Weights of a small transformer language model.
Size: 25 layers, width 128, 4 heads of 32, MLP 512 squared ReLU, vocabulary 4414, 6M parameters.
Each number is 128 + 32 x the weight over its row's rms, rounded and kept within 0 to 255. Layers, rows and columns count from 0. Numbers have three digits each. The size before them is the row's rms in percent of the matrix's.

# down: layer 10 MLP down (transposed), 512x128, rms 0.0939, rows 490-511, columns 64-127
# up: layer 10 MLP up, 512x128, rms 0.101, rows 491-511, columns 64-127
down490 108:132083103127126152151108116128096129164165072135140118133161116138068187167091082116147123103128045172087123191174100104139139096110115126110141133123125074117107160201125141157082178140093156
up491 102:146067158137155149090172075126121121115104098172093163166193138160176096133103116119030122110144158094170106123142129163180124103150106104116120115139111156160190194169103111099131114075114184
down491 105:173063167184073110161153153151137108140133148163085130157116126102052134123115095126188116100112114054089131122099143111132126197062178113112112113076120152058109106142150125081105152191118137
up492 030:174103121162082133143123129089173164191101063154130133144152114135133161163110122135054151110181116137124153073134104164154137178116129131152150117159141166066154130137142112112126099110140175
down492 032:163128119107178115142089133189079113132062132104117119118110175161162139097117167156113002111121109217139166110122109147098151199131148118155104164117146104130147096184194136090107127092099130
up493 112:112179121174113146142106136094120154147099124157108118117154103165041140135130131094079150117095082111158087094133165195162109108173085157114173132134084145106166117148146080149139096160121176
down493 118:133137086099122177089141079090081066128120158127163100123145136115190109080092176089114125167161140175169143122107158090141105140111141114166112154121092135175131176172086115116145152137169099
up494 095:107102188164138159121112067150116114199110148043137152128095118118118123117159135121109154082054084128131122115095103114158162140232106117126133153120174099126118137142197075120111127131112055
down494 101:111116143100096158123175169112141142062106143232115127127193160100131111152103137162199138139153119064128152114115132102102185092092099149117136086136076062157119117098090206133107090153161167
up495 112:145149072093137128097129101131163140133160066086190178137115193083116118169148117144081102117194086095125131140125106155085080125160133129246146206090160115159113131110115128124110130156153141
down495 112:146132165213110092127134139143147106152162171114153160146104113145172097091137190127166050131124175089108125112083126100104076144168108107070123135121138076207166147116117109128168137083196105
up496 099:161173081099071157127129096061148126121104061072186210128155082103088129137092155197134090086166090132073101156119090125110141182130144104160148159150195100170157125086149167093083104123158134
down496 101:136182132112162129135094082121113089176187141158133120127139120059170107107106098057109149158123157115146082116120159100143094094116088157181113097103076168065099125092165100155117190172178073
up497 037:170148116107083119162104141138137162154128104119113123213204132121104136131106163117060167145127127179142160110105143147131151131139138128147122158130136133095158117115115144094141094116132124
down497 030:075109129123091132108127123120117139024117135082247149130102165134130130179139115106123134151081162133102123084193080125101124162127113147076112162110122138169132108096187126077140074149113131
up498 033:186142102101115175134099126130117158160058089090107129152149109128155128103119113110061140110137093161111142092128138143123167166185102114185115138125118182114104154138114143075126116149149089
down498 031:157134155196111125122081083099072065130146179159064082156118131094147123137104154096150139157102108125181144154143118191157103106103138128049122128129130139133132146146155141152096130175144139
up499 113:158123103169078161110143142079105132144096103128136189154137147148109120147125148148128109079107063168082118071108092207080174203132150121160140193126131108074100069167139115079118112164168089
down499 111:121108098117153117117080144150145159097122077121120078175117103077171112109187127098105114103138214135086159139076177067088108139170160166167125107166240112167154125106159154136126144156101131
up500 115:145113089099176189137107089057150149158131133148116088150174108195068143115137124121094131094135100131171110084065172163112150121117126128131110137140156168060121139141156176108134138199118138
down500 117:077203178166155120087144124178141090126103142088173126097128114121207079138111136129146123125089085141075118127104133116103110155125110138112098123112189155111141158192073177111081110130106084
up501 114:115138123157105175109077173140079127146128128166114152188148086137069140120152115135147109141072128116134102092109134123145147089116074098156105121137125075119133140114076118138161111157125187
down501 111:166080080122139087094163158167104111128103188102200147162164167089153125123121174075216086180133151117141110166111116081168188119113185180131114112183193099139120120167099129138140106154076124
up502 036:156135163097091178155152151101142145156107087114130118125120168116129146154106148153108152106171111122091104103129146168120130114138141101163135120157118108068164108171109145133143087175163127
down502 036:131112133144133116086134158115143100097117151160123134136137141110124094170135179133086153131143185113141157178119120132118132094088118159110172105174176112139000146130118157106114077162160139
up503 104:159185139126064183063124117079109127117116069142096102119177111127087152127061093173116058144128077117039176129156136109117106123138143094173178171123143149136195130084085114127142073165143132
down503 106:076120129142181083197101132168154198164149141104077109177093187147205124089107141089128124111168165135092090098111113118165172146086148148149103068119146118107120137163124161152105157112129104
up504 039:168113100116073104131123169137121131137145163140107154157138096123116142121093174147058120135135097131109123135115145159148118132159134101145128146142083132048136106108050143102132116130181113
down504 039:116125111148100108124119140140135115110142184134170078133088130132071113116172030124150105175129152143132101175121149084119101161092109113124151114097162183130117137140109094145085158127103123
up505 115:132113128136104099122076168098111109117108096126153158129127172107097158130094153115136089123175086195154168138146135111101192217144143088187167117137104176149134078107120092121148133194166129
down505 116:093079140182158169138141087149122137156174086060160058090096109147116214129132168131109109115116156124073144163166134097161112129152103119117154085117142110109127099115131180147106148089102181
up506 102:148108106106059132169061177105162108138079136119130121182089143149056106175155141159126171078161166177142164129138150125157184165127114058124111157137075106061125111120122141131198170118131135
down506 104:173174128085107123117157151067045097138150130157087070080197135087130061123088186096144147136152161086162157100149134132164071120087142141113138156145141119119152150053078138184116071164222102
up507 112:134148132097107120084141099095152126141098122126146081141087133128067119118068088153133109133154134094126105147083116161074162117121139118132151103098178138134138142161158076174128074211158136
down507 108:114046111184112122107119158204102124102089174123060142136108116123160111201166108147149135089112132145117108161169089138127141130166105123114101114113094191139094157135143156183131116037111121
up508 038:186131083121097174160129129115138160217101074135067112176163127132136127167132201191090138115143123133128138099131196183134136140128140146158116112174080124077127118126120172125159128131181121
down508 023:156127177149121124174134123119081110173159187146142102155113149134158119111201094050178114186096172112064132131093140108085137123085124120128126132133146128143083140184162173126177121146122118
up509 127:146103080149084139185114156137163085149081097132165168142139079167146104140143115104119136153109118123136185099065164137122142158223146060178094072119171139144099106120111192135109131111144113
down509 132:104127163128160177136085114098191039092119157116085115160146175137065093185128131084152086157101113123162049120172147087140175137144128067112104103107139159129113081090105173173195162143106144
up510 094:155105100154121148138109099119135190121103107159140111150119080186098166139152144120110122065128125104156104145129151131158139124124103144137117192184078149160114183144067097159140114116127083
down510 096:107120166175139091180079129155096087169117093154073132161150130086140119131176136066141159149115102128169131103117066090123016128117086079159136104141093097146140123106111180112154212111158117
up511 034:171146134082099133171120142123099139150104096124117108187153135138160113142103165143110174120124097202132128093148102164090125161148172118136068140149099149099134156107124128111128075133142152
down511 030:125123144137132114109208132118149114132098125108191135156102136113124162197054125145109144120125055071108162145043148203092113118128132215080140142156170173171126125128149119076143106123132030